Part of a small language model's weights.
Training: a variant of SOAP for these matrices, 1131M tokens.
Each number is 128 + 32 x the weight over its row's rms, rounded and kept within 0 to 255. Layers, rows and columns count from 0. The size above them is the row's rms in percent of the matrix's.

# layer 2 attention key, 160x320, rms 0.144, rows 37-63, columns 64-127
size [ 97 111 107  98 105 105 105 104 114 114 108  85  86  95 106  91  97 108 107 110 110 110 111 104 113 106 116]
[[127 149 149 185  87 162 102 151 150 144 130 119 160 140 188 115 145 122 138 181 185  93 222  86 140 139 128 172 134 174 111 172 109 143 113 150 185 138 147 178 107 111 126 110 132 129 113 162 127  84  93 113 108 125  92 138 117 148 141  84 100 101 154 182]
 [144 142 190 107 108 149 114 140 116 172 146 132 105 123 168 100 128 145 115 143  80 113  94  60 106 144  81 178 134  79  81 139  65 110  93 177 111  92  97 189 137 134  98 147 135  96 137 152 157  82 150 127 116 137 156 218 102 147  71 138 186 118 153 116]
 [ 74 107 148 150  96 150 108 142 144 135 153 137 123 137 181 132  72  47 131 177 161 136 153 110 119  74 154 150 126 132 140  83  76 130 105  80 148 133 105 139 172 126 106 122 140 139 152 148 120 152 137 155  88 108 130 112 138  97 131 107  87 128 176 123]
 [ 71 106 128  85  97 140 119 163 141 164 138 148 102 156  35 139  99  92 156 163 137 140 166  86 126  79 159 153  93 133 126 122 133 158 139 128 107 147 119 153 162 186 102 149 124 123 152 113 173 137 110 105 116 142 129 136 157  58 128 166 122 110 104 147]
 [ 94 181 168 105 181  87  63 109 126 113 155 145 151 100 133  88 220 165 126 169 110 124 164 128 126  49 115  96  95 104 198  96 108 117 128 134 187 118 150  54  89 122 105 150 133 136 122 149 107  78 157 105 137  94 150 154  78 137 126 206 128 147 119 108]
 [112 162  79 130 148 140 104 159 131 132  93 101 109 170  91 145 124 141  72 120 148  92 158  92 133 191 136 141 126 131  97 108  92 132 186 138 133 105  92 137 115 107 104 128 129  81 121  36 156 130 137 140 116 155 113 144 129 172  84 165 173  90 184 147]
 [136  97 105  68 136 104 116 117  93  76 147 137 115  43 147  62 155 186 130 132 118  70  94  98 128 133 155 150 135  91 202 147  90 112 157 100 196 148 113  76 182 128 133  96 154 149 137 146 139 139 102 146  66 117 125  94 131 202 154  89  76 121 135 125]
 [ 85 142  55 112  85 106 121 119 135 114 117 156  93 101 170  88 156 160 128 140 151 145  82 179 129 147 122 108 100 154 103 164 148 155 149 206 188  97 123 130 140 144 171 102 117 121 171 152 133 158 140 184 128 132 175 183 198 108 114 138 150 154 169 148]
 [149  82 127  99 137 129 171 143  97  73 160  94 178 186  98  95 128 112 113 143 159 159 101 119 142  59 151 117 142  91 133  80 133 165 129 142 180 104 103 168 140 162 131  75 164 140  57 124 138 168  83 124 141 179 218 130 138 129 122 156 169 148 129 118]
 [134 121  90 182 115 118 168 116 146 159  73 142 141 109 110 117  93 109 121 104 144  59 109 104 155  97 151 130 146 111 113 123 142 129 112 149 117 146  78 123  62 156 128 137 152 146 132 142 124  65 103 127 128 126  75 210  97  66 165 164 110 149 175 125]
 [138 181 186  91 124 182 140 100 126 201 148 140 123 152 117  99 116 139 153 124 127 106  69 136  98 102  92 103 180 150 112 108 165  95 137  89 167 190 137 126 198 105 157 144 112 152 116 107  93 115 131  56 176 180 137 100  49 156 195 144 185 121 150  92]
 [135 108 121  66 136 102  93 112  73 107 128 137  84 134 104 174 160 125 115  44 133 143 186 162 139 147 161  99 149  86 167 174  95 152 168 119 136 173 111  62 126 114 144 145 126 114 175 145 109 111 118 132 128 112 152 134 131  64 156 140 196 147 158 137]
 [149 135 147 119 182 137 165 138 103 208  92 118 116 109 118 124 124 146 126 142  61 172 153  30  84 155 142  82 133  67 121 139  72 141 153  44 111 116 118 118 161 108  94 109 136 158 147  98 112 113 111 108 135 162  94  96 101 142 111 181  86 126 224 145]
 [111 173 125 131  79 137 136 130 143 197 167 159 143 121 202 109 134 164 155  70 120 104  80 124 123 112 116 144 121 131 168 132 173 143  72 116 136 116 136 104 119 138 128 145  74 114 174 114 127 115  88 136 171 112 128 147 124 152 112 168 173  75 154 105]
 [140 108 131 100 162 166  72 138 118 117 101  96 156 142 148 148 140 135 121 121 138 136 150 131 134 144 144 127 149 118 111 167 107  99 189 109 128 198 111 132  80  95 156 123  86 114 130  87 121 120 116  98  67 174 174 158 115  73 118 126 103 114 135  89]
 [119 192 172 155 132 105  95  97 121 136  82 108  93 160 167 130 101 126  50  92 127 109  94 127  95 139 135 151 149 127  93  92  78 121 124 142  79 154  93 110 181  96 132 114  98 124  92 140 124 108 135 116 160 101 127 163 156 156  80  55 173 146 146  86]
 [126 179 141 139 133 128 148  96 117 118 154 103 184 150 189 124 123 125  50 163 169 114 153 173 189  96 106 128 118 152 144  89 126 116 131 133 197 127 147 147 107 118  94  82 134 122 102 122 176 149  92 128 102 130  97 178 136 152 105  60 114 133 143 141]
 [148 114 134 137 146 187 126 132 157 135 122 138 158 104 156  65 148  98 149  69  92  52  63 111 121 150  93 116  24  83  89 143 132 109 128 172 117 109 103  96 111 166 149  96 163 156  98 113 113 105 103  91 104 167  82  68 179 126  72  39 133 127 179 133]
 [152 128 164 130 102 156 112 163 189 129 152 153 126  80 148 128  86 176  79 146  70 225 135 139  66 140 175  85  66 191 141 172 153  99  90 114 119 136 161 182 146 136 132 164 146 115 177 212 102 130 111  99 159  86  98 157 130 100 185  79 121 123 150 129]
 [114 102 118 135 159 116  80 212 104 123 148 181 152 119 111 180 151 105  74 130  85 158 124 151 151 110  97  88 137 138 187 157 205 107 176 111  79 124 178 128 118  84 129 129 149 108 108 161 139 111 162 165 143 155  91  79  81  93 141  57  90 146 151 157]
 [ 91 202 116 144 169 104 207 127 112  80 107 156 154  93 176 134 180 201 174  96  95 115 143  99 135 183 158 186 154  81 139 119 100 131 110 115 112 122 168 101 138 135 122 163 101  96 153 104 119 182 164 145  65 109 139 118 162 132  85 164 155 133 131 133]
 [181 179 111 165  62 136 162  98 110 156 134 133 109 104 120 130 160 137 162 144 125 195 140 130 152 157 131 150 154 163 158 184 112 164 141 152 123 118 127 117  62 171 114  86 155 105  57 129 170  89 149 151  93 146 135  87 193 188 152 143 168 106 120 109]
 [102  83  90  78 122 131 194 148 121 102 131  77 113 165 180 143 103  88 134 142 139 168 146 168 164 128 114 150 145 131 105 135 158 128 161 161 100 116 132 126 166 169  80 155 195 168  69 114 127  97 126 131 124 136  90  73  86 219 226  64 150 123 123 113]
 [114 108 117 149 177  93 150  98 155 133 115 109 137 137 180 144 148 163  90  74 126 163  92 126 187 133 122 111  62 110  79  72 108 128 142 162 112 192 130  90 110 121 118 116  95 114 102 100 150 107  88 144 110  60 130 106 172 119 121 140 128 160 142 127]
 [187  87 120 162 161 133 133 122 175 133  85 145 169 190  57 126 106 133 122  85  85 131 147 130 104 148 184 132 138 165 104 112 160 143 112 188 122 167 132 143 195 175  51 106 113 159 161 113 155  98 101 124 133 152  79  40  83 160 141  51  41 151 134 114]
 [170 141 118 106 142 161 140 173 155  72 128 102 165 166 169 144 126 162 154 164  39 160 152 109 148 122 144 153 159 116 148 172 147 119 151 106 177 183 122 147 163 101 150 117 131  85 103  84 106 121 165 116 107 132 171 168 139 165 161 128 114  77 122 144]
 [155 146 156 124 149 159 133 175 103 123 142 156  78  68 168 137 118 116 132 181 124 176 130 114 162 108 104 119  63 150 100 138 128 183 120  72 163 122 119  74 160 111  70 111 114 149 106 140 112  97 166 109 130 162 161  77 110 143  88 185 130 123 117  35]]
# layer 2 attention query, 320x320, rms 0.146, rows 70-95,102-127, columns 64-127
size [111 103 100 103 109 116 106 115 117 112 123 113 110 118 101 114 110 101 102 111 112 114 112 110 111 109  91  92 100 100  99 101  98  95 106  99  86  93 106  97 110  90  96  94  98 106 119 103 103 113 111 114]
[[159 116 209  20 182  99  25  74 127 134 109  95 125  47 142 105 160 163 103 169 151  92 150  93 121  89 115 122 103 104 129 156  81 129 100 114 107 152 131  80 168  76 182 138 119 142 155 183 106 140  72 130 138 190 100 142  66 144 181 112 117 130 158  96]
 [137  75 116 111 100 151 134 192  84 108 150 159  81 135  90  81 147 191 187 113 109 148 181  92  60 149 163 206 105 158  85 126 154 146 141 111  97 119 137 108  99 122 183 144 115  94  92 129 113  99 163 108  90 142 101 110 140 106 155 159 190 122 152 190]
 [ 95 111 108  86 106 164 168 126 158 174 137 110 123 125 114 117  87 113 187  80 148 113 120 101  89 120 109 153 140 141 118 144 131 142 178 110  90 157 126  85 118 100 179  90 141  89 103 156  96  96  62 119 108 115 122 109 144 132 137  81 165 107  73 149]
 [106 159 152 123 146 104 137 106 155 149 103 171 126  93 128 105 157 121 169  82 126 119 144 148 121 177 146 134 117 101 106 104 148  81  97 190 147 145 126  47 114 119 124 109 138  67 169 158 137 186 173 171 130 166 142 114 114  71  91 125 161  97 127 127]
 [108 146  80  66 158 146 177 119 146 128 142 157 116 127 123 139 147 145  41 168 145 134  98  71 124 115  93  82 124 142  98 194 149 133 111 151 138  98 136 114 123 113 178 125 153 189  96 150  97 106 134 138 127 139 118 164 161 109 110 151 155  79 108 192]
 [122 117 219  96 149 127 148  90  97 138 136 151 120 116 143  99 105 110 113 192 127 102 126 139 113 111 101  98 131 121 102  91 121  89 108 123 124 149 170 151 103 147 122 153 121 163  59 182 119 144  98 123 119  73 147 166 116 154 112 135 128 157 101 151]
 [141 193 110 137  54 125 167  80 147 128 161  90 150 148 139  67  75 140 159 136 115 131 135 161 136 157 152  97 133 153 142 174 132 168  99 154 133 151 139 131 162 188 155 115 155 138  88 137  94 137 113 112 124 154  89  96 103  97 147 107 149 138 153 143]
 [128 115 145  64 119 123 132 189 132 177 136 133 111 147 141 157 190 118 118  69 152 110 129 155 121 115 122 148 106  92 126 128 140 160 176 108  76 106 156 153 132 195 159 134  79 125  79 116 154 168 160 133 202 119 141 140  79 138 155 115 123 116 205 150]
 [125 120 160 104 154 142  47 140 121  78  77 128 138 165 169 144  63 159 122 173  67 149 104 168 153  94 140  98 118 118 146 110 139 152  64  86  87 117  80  92 140  77  78 195 100 106 148 158 118 120 103 136  59 165  85  67 154 130  92 167 160 117 139 153]
 [132 105 152 150 131 120 109 128 150 174  93  97 173 164 120 163 158  50 155 148 160 131  79  92 122 102 161 137 168 158 130 180 131 137  91 135 149 172 127 127 133 130 120 111 128 178  95 122 159 131 112 112 121 154  85 125  78 137 132 115 113 198  76 192]
 [140 117 111  65 176 108 143 115 130 186 140 109 166  81 159 109 105 110 122 165 109 166 123 146  94 111  98 115 176 122  71 177 141 192 182 176 114 139 130 136 107 195 129  91 148 138  98 118 185 109 110 141 128 160 108 100 114 155 136 140 106 101 185 124]
 [140 116  99 116 135 151 118 115 167 173 167 132 119  95 214 145 140 139 153 144 135 149 120 118 144  72 125 136  98 117 159  88  77 184 165 174  90  92 115 136 158 160 127 131 139  66 181 114 141 135 119 170 150  29 135 111 103 113  40 141 108 189 137  85]
 [155 132 148 149 139 141  89 129 232 146 149 142 116 140 122 189  85 128 100 162 122  59 117 156  97 134 149  57 127 227 109 121 149 137 106 114 125 133 170 104 163 135 167 128 135 133 133 129 117  68 143 168 206 152 196 119  80  93 136 112 128 138 174 107]
 [117 196  62 140  99 132 135  83 156 152 121 124  65  81 153 124 136  62 179 126 126  71 120 215 169 108 160  82 125 172 130 122 118 167 139 104 194 176 120 140 146 126  82 133 189 123 177 117 122 153 180 145 164 109 101 111 136 133 126 166 114 105 150 117]
 [121 151 115 139  95 137  65 159 128 101 115 150  86 186 111 135 126  85 140 167 135 126  82 123 135 120  68 106 110 123 136 128 147 135 104  72 137 119 133 110 154  72 117 128 128  90 144 170 182 126 112  89 140 115 163 110 153 167 167  84 122 101 130 134]
 [119 142 140 153  82 137 121 162 143 100 129 148 167 142  45 102 181  79 116 117 156 107 145 137 150 142 145  90 155 135 185  71 147 115 139 102 111  68 107 194  92 120 140 100 112  59 124 106 163 140 118  81 157 129 110  82  96 130 109 161 155 172  92  85]
 [116 128  71 127 109 145 150 156 106  76 123 129 139 177  81  86 109 162 135 107 169 175 113  81 129 103 134 155 103 170 104 102 116 103 134  85  95  85 106 173 121 110  78 164 130 158 119  85  98 162  98 112 116 138 130 126 147 159  88 146 219 136 128 153]
 [141 123 126 160 155 153 121 131 156 135 158 104 137 109 178 129 180 153 184 148 134 193 154  84  82 164 133 149 178  63 129 119 172 187 106 121 174 101 104 135 104 115 109 127 154 102  65 173 116 141 111 121 103  70 131 116 101 110 109 124 130 131 120 133]
 [101  82 101 107  94  80 111 181  71 176 141 106 173 140 148 125 153  59 153  97 124 149 123  67 146  91 170 168 154 145 156 116  96 171 142 157 140 106  71 132 154 188 178 133 121 163 158  75 163 109 116 121 129 117 100 156  80 139 194 112 125 109 111 104]
 [ 81 137 102 137 103 147 191 128  84  83 158 172  71 147 137 137 144 148 119 123 143  97 139 164 136 109 132 111  94 116 179 107 120 148 146 143 118 132 140 148 160 156 155 204 113 139  82 142 118 167 116 139 111 140 198 145  74  96 126 112 113 194 124 139]
 [161 111 114  96  72 144 142 142 179 129 167 127 171 114  88  58 162 155 162 116 135 159 136 194 144 115 110 115 149 131 130 128 160 126 169 108 139  71 102 139 145 169 183 135 116 156 116 129 134 122 143  93  94 117 175 160 152 146 142  97 144 131 163 104]
 [121 153  93  91 121  92  96 152 131 160 131  94 124  93 145 105 142 181 146 151 134 129 108 122 136  93 137 203 111 117 147 110 113 109 160  71 150 126  97 102  49  83 178 135 177 159 174 156 143 161 128  89 142 132 102 102 164  74  99  81 157 158 124 120]
 [132  79  89 171 105 113 132 146 158 123  95 126 152 189 159 131 204 139 141 149 131 135  92 137 195 178 128 132  84 131 125 104 174 139 136 131 156 153 102 119 115 151 142 125 139  96 103  79 175 125 149  98 125 158 145 123 136 152 166 163 135 129 146 121]
 [121 110 102  80 126 133 144  67 132 109 156 110  84 107 135 137 147 166 191  42 160 130 137 164 128 123 169  71 185  56  84 117 137 115 182 175 122 117 152  43 159 157 129 142 125 146 104 155 105  96 153 112  88 123 145 145 165  70  59 170 131 132 193 139]
 [120 140 129 159 148  47  78 181 109 119 110 138 105 148 161 115 129 136 130  97  96 105 111 102 157 129 116 184 145 121 121 167 167 116  94 111 163 151 118 103 186 127 122 108 123  90 192 124 166  77 115 138 182 115 155 100 116  90 183  65 186 106 126  88]
 [128 101 140 121 197 140 168 129  68 123 109 122 168 143 117 146 197 108 131 174  88 152 128  99  69 122 120 155  94 171  68 162 125 150 100 124 150 134 150 133 109 176 152 124 110 133 131 110 168 161 120  76 139 150 129  56 101  97 104 163  65 118 120 144]
 [152 108 164 167 130  72 176 127 107 126 130  84  98 103 148 165 163 138 140 122 136 135 145 166 127  88 113  94  95  87 189  94 127 135 103 138  85 168  96 186 102  84 131  84 136 126 108 168 114 158  93 126  68  87 115 115 173 104 138 167 166 128  85 186]
 [140 162 126 151 109 123 149 152 155 119 112  91 118 166 109 155 111 159 119 138 108 149 114 126  93  92 117 160 122 154 107 118 148  84  91 118  62 114 126  87 170 194 105  80 147  79 162  56 172 126 172 147 126  95 122 140  96  77 142 103 120 115  97 123]
 [156 180 132  92  83 108 144 108  79 118 128 122 168 102 128  96 137 117 114  92 124 142 161  74 188 184 170 145 161 149 147 100 156 110 109 126 133 169 160 118 117 107 182 101 117 135 108  78  64 144  87 117 123 148 113 200  78 118 149 104 121  73 164  60]
 [122 125 204 147 152 141 195 187 145  94  82 150 167 157 180 129 107 128 130 138 138 119 111 181 156 129 132  72  80 125  80 102 118 155 155 140 135  96 112 119 131 123 132 180 106 124 155 171 189 138 162 153 115 101 120 145 134  73 177  62 174 127 111 131]
 [143 112 151 125 179 117  98 111  78  97 119 158 154 144 122  88 190 136  85 119 115 164  80 187 159 141 116 169  97 200 142 161 172 144 106 148 111 130 203 147 102 143 180 127 128 147 101 141 195  91 175 167 109 106 139 157 163 166 142 173 142 144 128 117]
 [122 102 157 126  69 132 133 168 106 165 125 154 127 134 170  98 102 171 179 123 115 115 180 163 106 101 109 186 106 137  85  86 137 131 200 121 160 193 122 161  98 202  98  95 124 147 132 150  85 144  91 118 147 135 110 196 153 142 121 130 110 143  87 119]
 [ 90 147 167 116 175 188 120  82 109 146 133 129 111 144  73 183 140 193  98 120 168 131 210 158 135 111 125  91 138 142 146 194 125 184 159  95 131 122 134 174 105 141 104 151  93  62 151 148  98 163 107 137 131 130 131 120 204 146 168 113 160 122 132 100]
 [119 120 115  96 150  27  69 101 199  88 153 160  63 112 178 158 131  90 145  99 128  92 120 119 158 110 119 123 101 144 144 137 141 174 164 158  86 110 157 135  93 149 110  78 157  89 111 178 143 109 134 154 140 160 153 147  61 137 121 151 166 144 156 122]
 [123 150 101 128 144 190 127  99 139 148 120 123  94 137 140  92 115 154 105 150 116 104 132 119 145 145 149 140  83  87  91 180 124 131 115 107  94 125 132 114 148 131 120 145 131 121 155 128 144 132  47 171 107 113 129 137  92 148 117 106 113 188 163 162]
 [131 141  84 176 108 110 116 141 151 109 159 131 142 134  19 105 103  88  96 120 104 104  94 128 150 131 183 107 133 178 120 152 106 105 159 140 110 145 154 149 124 118 124 144 129 136 115 159 122  60 105  96  87 158 108 151 170 106 137 125 135 182 129  73]
 [144 129  71 107 158 120 156 108  91 110 129  62 112 104  54 153 126  91 151 138 109 148 137 150 140  99  94 125 116 115  82 170  94 125 206 133 176 132 153 166 184  99 109 169 108 173  77 119 144 121  95 101 114 171 151 149  88 123 118 153 144 118 139 121]
 [167 142 154 158 103 110 100 121  94 130 108 127 162 116  86 159 129 169 149 121  89 164  97 123 116  99  99 146 122 119 165  93 123 115 136 136 137 135 124 157 161  87 151 164 102  89 132 175 100 150 132 104 138 110 115  88  86 128 108 144 113 112 181 118]
 [118 123 100 101 145 139 111 107 152 120 106 134 187 183  97 170 122 131 101 104 115  82 105 135  91 135 143  94  91 102 137 124 171 106 127 127  85 161 154  98  97 128 173 110 133  95 101 170 138 129 153  82 124  98 158 109 147 150 155  75 141 121 144 142]
 [145 143 122 160 127 104 202  87 102  82 144 186 108  73 167 152 115 120 170 145 102 136 135  72  92  96 118 126 148 112 161  96 104  66 105 170 124  97 144 128 103 141 143 125  97 148 123 200  95 149 129 186 112 113 182  95 128 110 142 198 135  76 186 174]
 [144 137 118 141 100 144 126 155 119  90 117 138 109 152  84 100  76 137 141  92  86 106  85 153 162 157 174 144  99 128 117 149 139  79 100  59 176 167 114 149  98 118 163 111 120  94 142 197  94 148 109  74 167 140 127  64 148 133 206 173 131 160 106 139]
 [130  99  98 149 108 190 135 110 112 201 134 122 213 120  94  94  82 114 137 101 141 116  93 203 162 132 116 144 131 105 142 131 165 119 148 163 121  94 149 109 113 183 178  89 116 197  73 106 147 175 114 114 173 148 173 141 132 113 121 162 110 160  66 144]
 [121 181  97 129 134  92 108  92 158  62  75 114 115 133 157 165 123 128 195 119 144 156 128 175 150  90 123 111  88 156 128 134 156 157 132 107  92 143 102 167 158 117 102 113 149 173 144 124 149 142 147  87 143 119  98 109 117 138 173 172 154 157 156 183]
 [ 98 151 103  85 128  84 121 118 129 116 122 138 137 132 115 122 118 107 146 126 107 143  76 107 136 202 130  86 131 165  79 132  97 154 171 144 147 148 163  85 184 150  58 118 116  56 146  64 135 122 122 107 136 130 122 106 110 130 162 115 169 146 140  94]
 [156 143 180 145 134 120 172 126  83  91 139 119 157  97 114 163  94  93 197 125 105 139  98 108  94 124 138  71  91 147 132 148  58  71 158 139  95 116 120 162  98 160 146  85 133 179 145  94 140 141 136 117 128 132 134 117  96 184 117 138 175 145 146  94]
 [139 127  44 128 186 104 109 109 119 116 121 124 164 130  94 206 151 135  99 152 106 100 138 152  63 142 100 110  93 158 163 188 122 133 144 151  97  73 207 161 124  85 119  78 121 118 108 126 120 173 147 100 106 109  86 117  86 144 126  91 153 123  95 139]
 [160 146 138  99  80 177 131 116 171  90 127 166 135 149 125 113 110 134 109 121 155 110 137 134 148 148 136  75  97 101  95 136 119 133 147 107 154 117  95  92 135 111  98  66 145 111  95 123 172  81 124 149 109 125  80 107 187 126 125 130 179 107 215  81]
 [139  75 195 164 157 115 100 120 177 119 144 141  87 185  81 108  96  87 187 161 107 129 140  77 147 131 111 139 159 142 119 135 160 133 108 151 108  92 118 113 138 149 144  47 117 150 122 109 101 124 144 115 174 115 128 163 148  84 105 136  83 175  98 114]
 [152 116 145 107 119 124 124 134 169  96 103 154  78 118 159 129 137  83 180 114 157 125 113 156 135 147  88 103 134 130 157  83 132 155 136 105 144 133 131 157  58 126  83  95  81 121  58  72 163 127  81 169 148  66 133 175 139 173 133  99 159 135 163 118]
 [129 195 118 208 115 104 190 138  76 104 138  70 163 144 145 182 135 115 166 105  92 151 131 103 133  91 103 198 141 128  90 140 161 111 129 139 151 113 187 159 145 171 151 113 135 179  87 179 119  96 103  90 109 127 151 180 158 134 165 177 146 101 123 181]
 [145 118 215 148 122 121 123 237 155 162 103 124 136 153 142 149 121  84  85 178 115 115 141 216 136 133 136 176  88 102 105 179 169 101 114 176 161 104 141 112 134 161 153  84 109 178 121 165 122 229 114 155 120 122 146 123 126  79 116 118  92  90  55 171]
 [ 77 169 102  95 147 141 134  97 190 125 141 128 108 157 148 100 173  94 229 144 102 143 206 176 120  98 139  80  87  71  90 133 147  98 118 162 203 141 137 117 151 128 104 135 123 142 146 125 154 166 151 119 109 199 119 147 142 172 127 105 115 156 137 132]]
# layer 2 attention value, 160x320, rms 0.109, rows 32-40, columns 64-127
size [101 116 111 111 102 103  96 101 105]
[[ 66 134  97 123 111 147  50 132 163 177 125 170 163  66 168 145  79  72 100 110 146  88 136  71 114  89 150 123 109 153  67 141 136 149  96 116 102 118 120 168 117 136 158 152 102 120  44 122  84 117 147 121 158  99 166 133 143 160 120 172  97  89 120 131]
 [112 111 150 193 108 143 155 139  89 114 132 141 153  99 100 115 155 187 123 144 106 129 166  81  86 134 119 151 128  90 130 131  64 143  93 118 125 132 151 113 181 162  96 130 135 152  91  94 118 132 125  75 135 139 140 111 147 147 182 189 161 160 119 211]
 [121 157 159 103 167 153 174 126 130 129 110 162 144 134 119 109 120 193  96 142  75  91 130 129 144 122 156 119 168 111 145 134 149 170 128 103 140  92  85 118 115 126 162 159 122 170 139 135 136 107 115 152 137 136 117  91 100  93 145 166 161 142 147 140]
 [157 105 174  97 118 117 161 122 119 126 162  68  97 202 145  88 100 136 152 126 162 116 134 156 144 126 124 156 102 151 176 118 147 168 152 120 153 158 175  74 147 112 135 125 146 119 178 160  98 117 158 138 126 108  79 117 146 153 118 138 159 137 139 140]
 [ 76 197 136 113  80  88 151 142 133 156 151 132 165 103 149 112 137 102 176 173 142 124 156 167 173 125 157 124  28 146 128 138  22  77 133  93 192 145  97  69 166 136 159 103  50 106 162 153 140 143 114 127 136 150 117 116  67  99 115 123  51 136 172 130]
 [128 133 112 148 125 137 132  64  90 190 117 130 117 149 162  93 116 220  76 161  17 163 115 168  82 110 104 147 159 126 145 152 164 127 146 182 108 170 140  89 121 123 101 143 146 110 103 116 114 122 158 122 101  96 161 139 134 138  90 134 144 161 107  92]
 [129  34 117  86 148 155  66 102 191 134 138 114 178 159  91 103  70 158  86 138 116 130 171 182 149 131 118 117 165  99 130 148 119 126 103 104 147 135 119 148 116 169 100  82 135 125 100 112 140 116 121 128 124 128 125 132 104 146 122 116  96 123 142  83]
 [127  88 149 101 166 153 114 144 108 104 128 160 166 121 177 119 143 139  80 124  97 121 127 123 199 124 105 130 122 120 163  78 173 121 120 139 156 164  92 158 229 156  91 102 124 126 105 118 156 114 145 130 150 128  63 142 164  94 111 102  94 132  98 179]
 [146  79 172 182 176 123  62 126 147 103 101 101 167 118 171 148 158  49 144 124  92 154 107 145 113 130 115 122 114 161 148  85 130  89  91 114 188 150 102 158 105 121 125 101 133 129 145 130 167 120 115 119 122 141 122  84 125 116  95  97 179 147 150  98]]
# layer 2 attention output (transposed), 320x320, rms 0.119, rows 64-72,96-103, columns 64-127
size [ 95  97  97  97  93  97  96  96  88  87  89  93  85  90  89  92  92]
[[143 106 122 140 142 125 175 147 170 102 123 125  61  94 153 127 146 152 143 127 134 176 123 157 149 164  92 150 168 145 129 144  82 115 128 157 167 106 137 154 168 100  97 165 182 122 144 152 160  97  92 108 125 144 133 143  58 146  84 107 124 107  43 134]
 [173 136 124 156  94 126 153 164 101 148 115 150 110 113 119 148  94 114 198 138  91 116 141 122 142 131 115 104 143 143 118  97 133 184 159 135 121  84 111 131 113 109  89  85 155 131 126 151 118 172 131 143  98 159  97 144 151 146 176 124 137  78  92 138]
 [112 137 166 171  45  92 135  92 142 144 127  71 162 108  93 111 162 193  75 105 140 118 174  93  74 159 109 162 148 127 111  89 130 124 142 164 215 152 113 122 209 164 139 158 122 179 112 136  94 133 159 148 142  89 120 131 140 180  82 147  93 116 169 161]
 [ 49 155 122 120 159  66  58  85 182 154  70 136 116 145 119 108 166 134 148 102  84  95 128 106 129 164 155 172 135  51 135 150 128 115 118 122 180 165 143 164 107 126 170 153 104  90 116 102  91 153 124 113  84 150 127 130 147 120 159 129 134 119 144  77]
 [159 137 181  81 128 186 191 142 111 158  94 153 135 147 145 158 172 127 113 151 164 118 160 130 131 145 117 136 149  95 112 127 116 115 185  68  87 143 121 133 135 137 151 119 121 164 117  99 104 109 103 127 108 194 143 145 102 174  91 125 146 148 143 127]
 [142 137 114 124 148  93 116 154  80 150  93  79 102 120 162 101 103 116 135 113 130  93 158 200 120 165 155 101 121  72 107 148 128 113 138 134  92  54 140  48 127 106  95  80 132 156 121 109  81 108 138 141 126 146 110  89 106  95  72 158 172 114 144 122]
 [127 140 126 107 103 145 128 169  49 119 146 116 157 142  94  84 155 177 149  99 127 140 107 106 104 127 101  55 145 132 119 119 113  83  86 144 136 145 116 135 122 103 151 138 137 139  45 106 144 138  83 146 125 126 134 159  94 115 154 134 137  89 107  99]
 [164 116 104 136  93 150 149 122  93 178 127 106  87 184  96 164 105 166 119 101 113  76 205  99 146 155 132 132 149 118 106 104 140 122 157  93 169  95 149 150 158 123  95  99 163 156 103 147 111 151 116 119 119 174 193 102 131  98 137 147 129  75 130 188]
 [189 115  83  97 155 127 225 117 107  80 116  69 122 118 106 109 105 145 104 142 188  90 166 185 159 128 203 128 112 129 158 116  96 137  91 180 117 114 161 119  65 104 117 135 156 100 124 112 200  89 117 134  92 121 190 179 125  65 124 103 184 111 164 106]
 [111 153 106 192 153  90 100 128 131 126 128 117 156  80 108 124 103 122 104 151 116  86 126 131  69 168 142 140 119  88 140 113 108 101 104  91  78  89 148 114  63 189 111  95 146 178 169 121  67 175 135 154 145 142 129 167 146 121 147 152 140 121 110 112]
 [127  94 165 127 114 119  56 113 143  96 148 102 131 158 138 125 162 151  89 143 192 176 103 150 146  80 170 162 127 123 115 173  96 103 156 113 111 155 149 169 114 134 169 182  85  79 174 105 142 111  99 142 155 108 141 116 114 123 132 170 142 120  57 141]
 [130  98 118  99 159 133 148 166 148  83 111 111 132 120 132 146  97 128 135  96 159 153 169 113  89 141 123 119 118 143 121 151 111 142 118 139  19 129  96 175 114 120 125 126  85  75 119  82 136 125 128 189 156 164 166 157 106 148 121 125 178 139 100  75]
 [130  65 182 171 132 160 171 123 120 149 127 104 148  97 155 126 117  99 165 169 175 159 119 136 110  75 103 116 118 149 100 126  89  98 165 115  96 143 142 153 145 162 173 107 129 167 123 138 113  98 111 134 199 145  91 117 116 124  74 136  57 160 121 128]
 [120 111  45 217 115 110 115 119 131 126 104  83 146 155 122  83 113 135 112 139 163 166 141 127 105  80 133  95 135 158 141 144 127 157 131 182 156 105 106 190 108 107 127  74 173 128 157 142 123 102 128 103 109 120 137 136 155 130 167 192 124 114 142 147]
 [102  92  62 111 179 118 166 137 156 140 156 141 129 170  79 193 150 148 160  92 160 132 149  80  98  96  93 123 108 182 114 171 130 138 120 150 167 190 106 128 144 157 148 144 107 137 128 124 136 119 101 133 147 202 139 111  91 145 114 141 103 153 182 107]
 [134 158 145 169  91 132 150  94 208  95  80 104 107  50 133 122 109 125 140 175  88  95 108 154 129 112 205 144  78 162 162 148 125 149 157 159 147 113 160 124 143 151 125 130 128 132 137 138 144 143 185 196 124 114 165 110 141 117 114 140 107  83 205 205]
 [120 126 140 129 188 151 181 103 102  88 181 102 146 148 110 142 134  77 143 121 164 137  69 138 111 144 118 108 115 177 158 106 107 140 112 141 108 163 138 102 105  90 172 113  98 107 127 102 140  80 126 133 170  95  81 173 145 150 130 149 131 115 113 101]]